From a checkpoint of a small transformer trained on Wikipedia: rotary positions, no biases in attention or MLP.
Each number is 200 + 40 x the weight over its row's rms, rounded and kept within 0 to 999. Layers, rows and columns count from 0. The size before them is the row's rms in percent of the matrix's.

# gate: layer 13 MLP gate, 704x256, rms 0.0666, rows 26-42, columns 128-191
# up: layer 13 MLP up, 704x256, rms 0.0686, rows 26-41, columns 128-191
# down: layer 13 MLP down (transposed), 704x256, rms 0.0645, rows 26-41, columns 128-191
gate26,101,163,211,109,227,236,184,242,179,201,215,173,219,223,244,221,226,191,109,188,228,242,198,264,194,199,228,261,181,162,243,227,230,203,200,115,175,203,219,166,201,225,176,256,184,178,241,228,209,219,195,174,183,208,190,231,182,165,202,212,180,169,199,198,159
up26,095,202,157,210,255,227,163,178,170,225,195,180,235,243,300,227,187,231,226,214,128,187,194,184,138,95,132,212,198,210,185,217,180,247,218,155,165,292,189,212,181,198,201,218,155,198,237,190,229,209,263,167,218,197,173,248,207,175,197,248,125,238,260,220,233
down26,098,221,199,170,237,213,163,200,213,166,215,231,152,213,161,168,254,147,175,182,251,245,174,300,249,213,189,215,252,169,143,196,258,171,195,180,196,192,274,167,210,243,191,233,263,161,108,189,269,203,205,254,187,163,234,218,227,127,219,233,238,158,224,254,262
gate27,095,219,99,216,231,182,170,293,234,128,148,207,222,231,168,220,174,255,210,293,173,227,178,185,210,195,232,190,240,181,257,226,182,218,195,265,176,209,196,146,223,126,260,221,250,261,173,193,161,164,169,218,186,201,201,125,184,285,249,170,181,183,194,165,227
up27,096,196,229,208,189,194,106,263,244,156,187,62,204,172,202,190,191,214,177,245,170,164,152,233,189,210,170,231,185,167,257,195,186,237,185,283,230,224,167,196,180,223,290,210,146,175,209,156,174,171,174,301,222,239,271,213,232,174,206,207,171,178,267,228,230
down27,098,218,173,270,216,238,282,143,205,180,198,194,204,231,194,275,181,213,167,206,263,219,261,248,171,153,234,119,168,212,226,265,270,210,201,139,144,209,133,241,168,225,165,245,220,214,159,165,157,213,163,191,149,181,159,225,176,329,181,168,206,265,201,174,240
gate28,101,188,256,184,154,194,229,179,150,234,187,170,236,207,172,162,210,238,148,197,143,198,151,271,216,224,236,247,203,241,303,161,221,158,150,225,260,231,196,304,201,164,196,199,202,178,293,161,188,229,238,176,247,162,232,157,263,206,164,201,235,244,146,175,180
up28,098,167,156,157,180,156,177,227,222,179,193,198,169,203,244,281,201,199,237,234,191,107,140,235,169,220,140,176,212,189,187,189,151,208,140,188,181,211,220,237,133,149,151,199,258,171,282,200,270,224,217,179,99,224,209,182,234,149,161,246,134,260,228,240,235
down28,100,183,221,196,115,207,224,163,168,157,233,208,234,208,175,139,130,183,268,165,200,186,141,177,242,251,156,185,221,157,238,156,172,287,199,165,195,248,204,189,291,171,224,192,200,233,187,196,239,131,218,184,227,143,251,256,244,186,139,306,189,180,157,160,159
gate29,101,151,163,176,145,289,187,249,194,226,191,239,260,244,184,215,175,212,208,180,227,207,257,205,153,249,177,263,177,165,256,199,145,190,279,144,222,218,176,167,211,185,251,113,154,138,221,225,216,224,211,173,209,216,202,214,175,223,130,213,150,119,232,153,226
up29,108,225,247,253,210,173,242,178,198,140,160,245,173,137,222,195,254,149,206,224,219,111,233,168,190,206,209,161,237,234,178,89,236,186,168,226,216,192,235,205,222,212,101,250,248,259,195,193,86,205,156,215,323,211,202,146,314,248,281,223,208,135,162,189,184
down29,102,232,253,240,188,251,237,165,168,190,263,119,227,166,197,214,283,197,201,168,226,78,191,174,212,280,184,253,172,247,145,244,208,185,134,226,221,155,228,196,136,221,236,208,217,244,199,237,235,177,167,197,208,261,183,167,239,182,160,256,203,226,162,221,201
gate30,101,223,174,179,130,189,157,175,197,174,173,181,172,169,242,210,157,135,210,250,181,196,163,189,213,234,172,171,160,177,176,266,222,217,150,194,292,190,209,207,158,299,221,212,217,180,195,199,223,211,247,224,193,214,182,151,169,228,151,204,221,175,169,178,235
up30,105,187,228,140,175,227,254,280,147,174,239,225,233,234,251,241,222,220,172,219,180,177,198,141,188,186,175,293,222,215,186,164,173,169,217,206,204,192,177,183,222,197,200,254,82,220,164,157,258,130,229,211,191,273,214,242,134,199,224,188,211,182,228,138,234
down30,104,215,165,250,226,143,241,180,232,205,203,173,239,242,197,225,190,214,185,259,192,220,192,300,176,187,202,211,228,176,144,127,185,193,184,294,186,186,236,168,162,188,263,171,205,250,179,194,221,211,223,286,219,242,149,233,247,202,147,219,198,256,191,234,214
gate31,100,217,181,248,215,198,216,242,201,148,253,257,198,223,176,183,182,193,165,246,244,250,153,213,155,205,144,180,209,250,163,220,183,288,240,256,201,253,186,272,221,244,157,252,220,217,149,228,233,222,155,138,216,173,245,177,204,144,217,202,150,244,117,278,165
up31,100,132,248,134,232,132,157,209,202,224,208,185,195,147,192,200,221,178,201,217,239,238,299,223,175,204,227,222,241,171,170,209,227,207,89,168,221,242,124,210,220,91,240,159,207,265,130,207,200,208,153,260,189,243,196,267,215,279,148,181,186,135,261,250,251
down31,102,148,188,148,168,175,190,220,173,167,212,220,211,195,206,226,197,207,261,223,192,145,211,136,251,147,227,167,194,197,157,147,231,214,270,232,143,178,257,227,233,146,177,99,185,208,198,170,164,245,248,135,184,274,170,228,265,147,198,201,210,165,174,212,215
gate32,102,163,198,152,183,337,181,255,231,252,169,187,218,195,242,166,205,178,140,189,128,232,222,148,157,221,217,162,149,261,245,186,169,262,214,230,198,274,164,243,232,227,187,226,174,160,180,232,189,198,264,196,251,232,191,185,207,215,146,286,256,159,241,212,217
up32,099,182,146,223,207,238,188,174,159,235,229,219,173,149,154,192,162,221,188,116,227,222,193,224,203,214,150,188,164,253,143,228,214,188,210,228,146,171,239,175,206,212,184,223,202,196,210,185,257,170,188,190,232,253,184,193,225,122,189,154,184,209,205,264,218
down32,098,192,166,187,194,229,202,201,250,203,222,196,193,249,227,180,183,200,204,178,216,187,247,175,196,294,184,220,211,222,151,113,134,76,104,230,231,148,244,184,164,183,201,198,197,239,191,252,261,224,179,124,233,199,138,225,174,157,193,124,175,171,248,180,170
gate33,105,218,223,214,184,187,161,197,194,196,232,178,223,234,236,135,191,221,189,247,171,240,204,221,199,185,139,210,229,149,197,135,176,200,161,199,224,165,244,226,247,208,263,215,251,240,236,184,186,203,113,237,153,231,155,170,180,152,201,222,165,230,200,214,240
up33,102,192,199,321,195,154,182,161,194,187,200,176,249,217,259,239,197,264,108,218,165,156,189,255,188,174,203,270,129,170,197,198,186,247,212,204,189,221,166,157,207,176,165,186,262,219,204,226,296,239,261,229,176,171,203,177,312,221,230,172,217,236,202,203,180
down33,103,215,179,196,160,226,246,153,239,205,171,140,199,102,205,229,190,182,228,172,231,240,189,244,195,171,228,210,237,202,139,190,146,215,186,205,224,238,192,196,246,217,263,202,163,220,241,197,186,202,296,257,165,174,202,172,259,200,248,176,139,185,168,292,246
gate34,102,137,195,263,170,226,260,199,273,162,228,252,163,226,201,222,242,183,163,190,208,222,211,266,128,185,219,226,220,259,195,237,159,157,178,154,262,221,190,179,199,250,300,233,238,243,190,180,165,223,108,226,246,256,165,201,203,199,231,238,246,193,251,203,213
up34,098,233,207,190,226,215,174,166,193,133,204,239,207,181,235,162,168,190,177,152,239,222,167,188,199,218,209,225,171,220,242,188,181,213,216,168,208,214,144,134,278,210,211,140,211,201,149,117,182,255,226,209,87,169,156,231,166,185,175,157,228,220,186,260,208
down34,098,197,143,196,157,236,199,176,131,192,165,179,129,194,156,158,123,209,216,224,259,275,187,178,253,193,196,134,186,222,173,230,221,218,221,265,193,236,150,268,217,194,197,170,212,169,225,235,166,188,132,143,191,202,213,215,251,272,225,232,221,151,229,199,290
gate35,098,155,224,181,154,206,223,256,138,263,108,314,244,205,203,177,171,198,203,164,242,234,165,268,180,281,222,166,253,241,268,219,106,170,282,197,239,202,197,200,257,164,225,230,135,194,222,160,111,212,225,245,130,248,162,259,213,185,229,253,219,191,164,183,187
up35,098,205,117,238,141,182,218,162,247,200,217,222,197,256,249,185,220,254,228,167,190,195,211,202,198,159,246,231,163,245,278,163,187,189,284,186,170,225,281,243,176,245,287,219,208,165,150,182,183,171,285,223,153,266,162,192,175,116,222,160,141,217,239,203,218
down35,099,87,252,222,136,181,205,165,197,146,187,76,167,193,220,153,181,247,216,272,182,217,273,207,198,202,128,134,188,178,209,206,173,212,194,229,191,172,195,165,204,327,218,244,201,157,214,162,253,215,177,223,127,218,231,249,240,306,174,224,191,187,218,197,180
gate36,095,217,265,244,157,141,163,218,83,188,245,159,205,182,241,201,223,169,179,216,177,228,245,270,227,216,159,159,173,241,306,186,158,244,178,186,282,182,139,217,239,232,247,227,200,251,178,146,119,196,181,132,255,231,255,237,196,196,143,219,279,238,125,122,231
up36,094,277,243,156,222,216,181,124,286,176,177,177,252,152,169,187,176,99,210,175,307,279,182,102,264,190,160,185,143,237,229,228,156,211,194,241,183,190,113,290,243,176,225,201,243,182,190,131,184,237,195,201,173,133,178,256,242,229,213,242,327,187,154,209,167
down36,096,162,157,186,236,199,165,219,122,105,195,231,228,179,164,157,220,190,269,209,178,188,150,262,220,271,229,230,227,190,145,230,244,185,218,171,168,296,172,218,237,160,266,223,203,223,211,213,218,150,251,174,200,158,233,150,195,190,199,216,118,166,160,222,156
gate37,098,226,153,188,168,149,164,268,203,279,245,162,219,159,182,191,223,230,195,255,220,279,175,141,181,200,169,228,241,191,229,227,193,207,211,200,279,281,124,256,208,244,223,174,189,165,186,172,213,188,145,99,152,177,187,225,215,186,107,178,232,200,251,220,184
up37,095,206,224,171,148,241,250,203,231,179,135,266,240,267,202,179,229,183,200,177,191,233,261,237,240,244,214,209,275,116,179,175,205,295,160,238,194,251,195,159,184,186,250,195,204,153,252,198,239,227,194,194,217,247,149,129,234,228,264,218,175,210,175,200,203
down37,097,222,214,237,257,174,248,232,174,246,218,131,141,269,186,244,172,189,259,229,224,215,231,154,156,250,165,175,276,193,278,202,136,209,236,166,191,209,186,239,215,165,231,191,129,202,222,167,242,156,178,219,220,191,174,174,162,232,159,162,181,244,256,233,211
gate38,098,152,241,244,172,201,179,276,185,250,267,177,168,187,220,151,181,190,175,217,165,257,165,195,215,233,160,145,200,196,202,237,193,282,226,181,160,190,263,190,203,172,205,258,202,171,239,140,276,247,78,182,286,212,236,175,203,197,148,210,222,200,172,204,137
up38,099,176,136,192,184,124,280,209,199,184,191,242,211,197,228,156,123,200,220,174,175,253,232,136,255,155,251,194,163,241,249,270,221,199,184,176,150,201,241,187,266,219,154,183,209,183,236,247,267,202,150,235,220,222,186,173,206,189,181,149,244,194,153,154,246
down38,102,163,289,182,212,196,167,212,232,269,174,244,197,171,108,232,168,194,279,156,179,145,173,136,164,180,175,207,146,211,111,226,231,236,151,202,250,210,202,179,143,232,207,216,202,189,208,212,198,205,241,185,183,224,207,226,87,282,168,150,220,218,216,136,216
gate39,104,233,246,250,170,236,286,216,165,186,81,251,209,173,218,164,221,214,176,184,210,189,210,214,189,190,262,155,210,230,201,158,211,243,226,187,82,129,82,239,194,226,283,199,178,152,221,217,253,157,169,127,209,162,180,216,221,204,215,329,202,210,232,211,218
up39,105,240,216,109,212,225,193,209,147,189,173,192,132,166,222,149,209,160,141,197,235,163,178,173,179,220,176,225,169,246,219,272,138,114,200,260,250,266,205,216,153,139,192,169,261,251,291,173,237,151,244,166,212,214,237,192,220,246,201,200,276,179,210,157,202
down39,107,204,232,156,244,209,154,220,262,179,229,131,193,248,187,206,217,185,201,184,203,198,222,223,183,151,124,185,120,173,112,203,200,167,203,212,189,238,192,249,201,194,160,223,234,206,231,256,255,199,159,212,149,184,149,236,208,233,193,160,204,175,194,149,221
gate40,110,213,211,177,190,195,243,230,148,188,134,269,247,203,235,146,215,237,114,210,206,229,189,240,221,156,284,256,150,198,207,211,260,184,213,201,267,201,195,264,174,225,213,221,247,132,193,145,286,220,221,248,220,259,207,188,269,239,157,221,218,234,275,207,193
up40,106,211,150,208,273,181,213,223,231,191,205,168,201,187,224,171,209,196,187,154,205,163,188,214,177,134,186,174,204,172,153,243,172,281,107,163,168,250,202,217,216,210,164,149,92,166,195,147,218,215,224,138,139,241,166,220,208,184,183,213,212,133,211,198,240
down40,106,170,180,240,215,208,194,198,225,191,203,249,221,188,228,160,217,201,187,155,216,229,217,151,236,218,197,186,187,129,77,200,180,172,162,209,134,195,190,175,122,223,291,182,167,220,226,217,195,182,211,134,245,294,252,273,227,234,192,200,211,200,285,195,151
gate41,102,224,224,194,230,173,152,235,188,274,215,255,215,240,209,141,193,195,177,219,217,237,237,226,179,155,242,156,181,242,285,206,195,218,144,223,167,161,141,187,204,113,215,198,154,212,219,213,179,167,239,251,147,194,216,239,146,127,186,224,234,124,206,219,169
up41,100,237,213,158,202,152,205,219,205,65,175,155,194,172,224,246,201,171,259,172,203,206,163,204,194,215,212,250,249,236,155,215,168,218,199,186,258,215,178,195,177,225,140,174,187,173,191,184,184,184,160,190,217,211,128,158,183,158,296,273,237,177,249,154,150
down41,091,182,190,173,256,184,203,193,202,191,241,202,262,174,226,147,161,206,179,209,221,191,276,246,219,225,249,222,231,161,308,263,176,125,144,173,250,282,176,209,210,195,207,222,198,222,154,272,221,226,174,192,168,192,228,166,188,229,221,284,237,145,136,158,193
gate42,097,200,194,192,224,199,188,182,216,220,206,192,224,181,130,287,254,132,170,189,208,218,288,207,177,145,154,179,153,189,206,243,187,200,167,179,213,134,258,197,224,238,208,187,155,248,212,256,284,197,257,218,139,183,252,166,119,166,221,168,153,209,175,216,186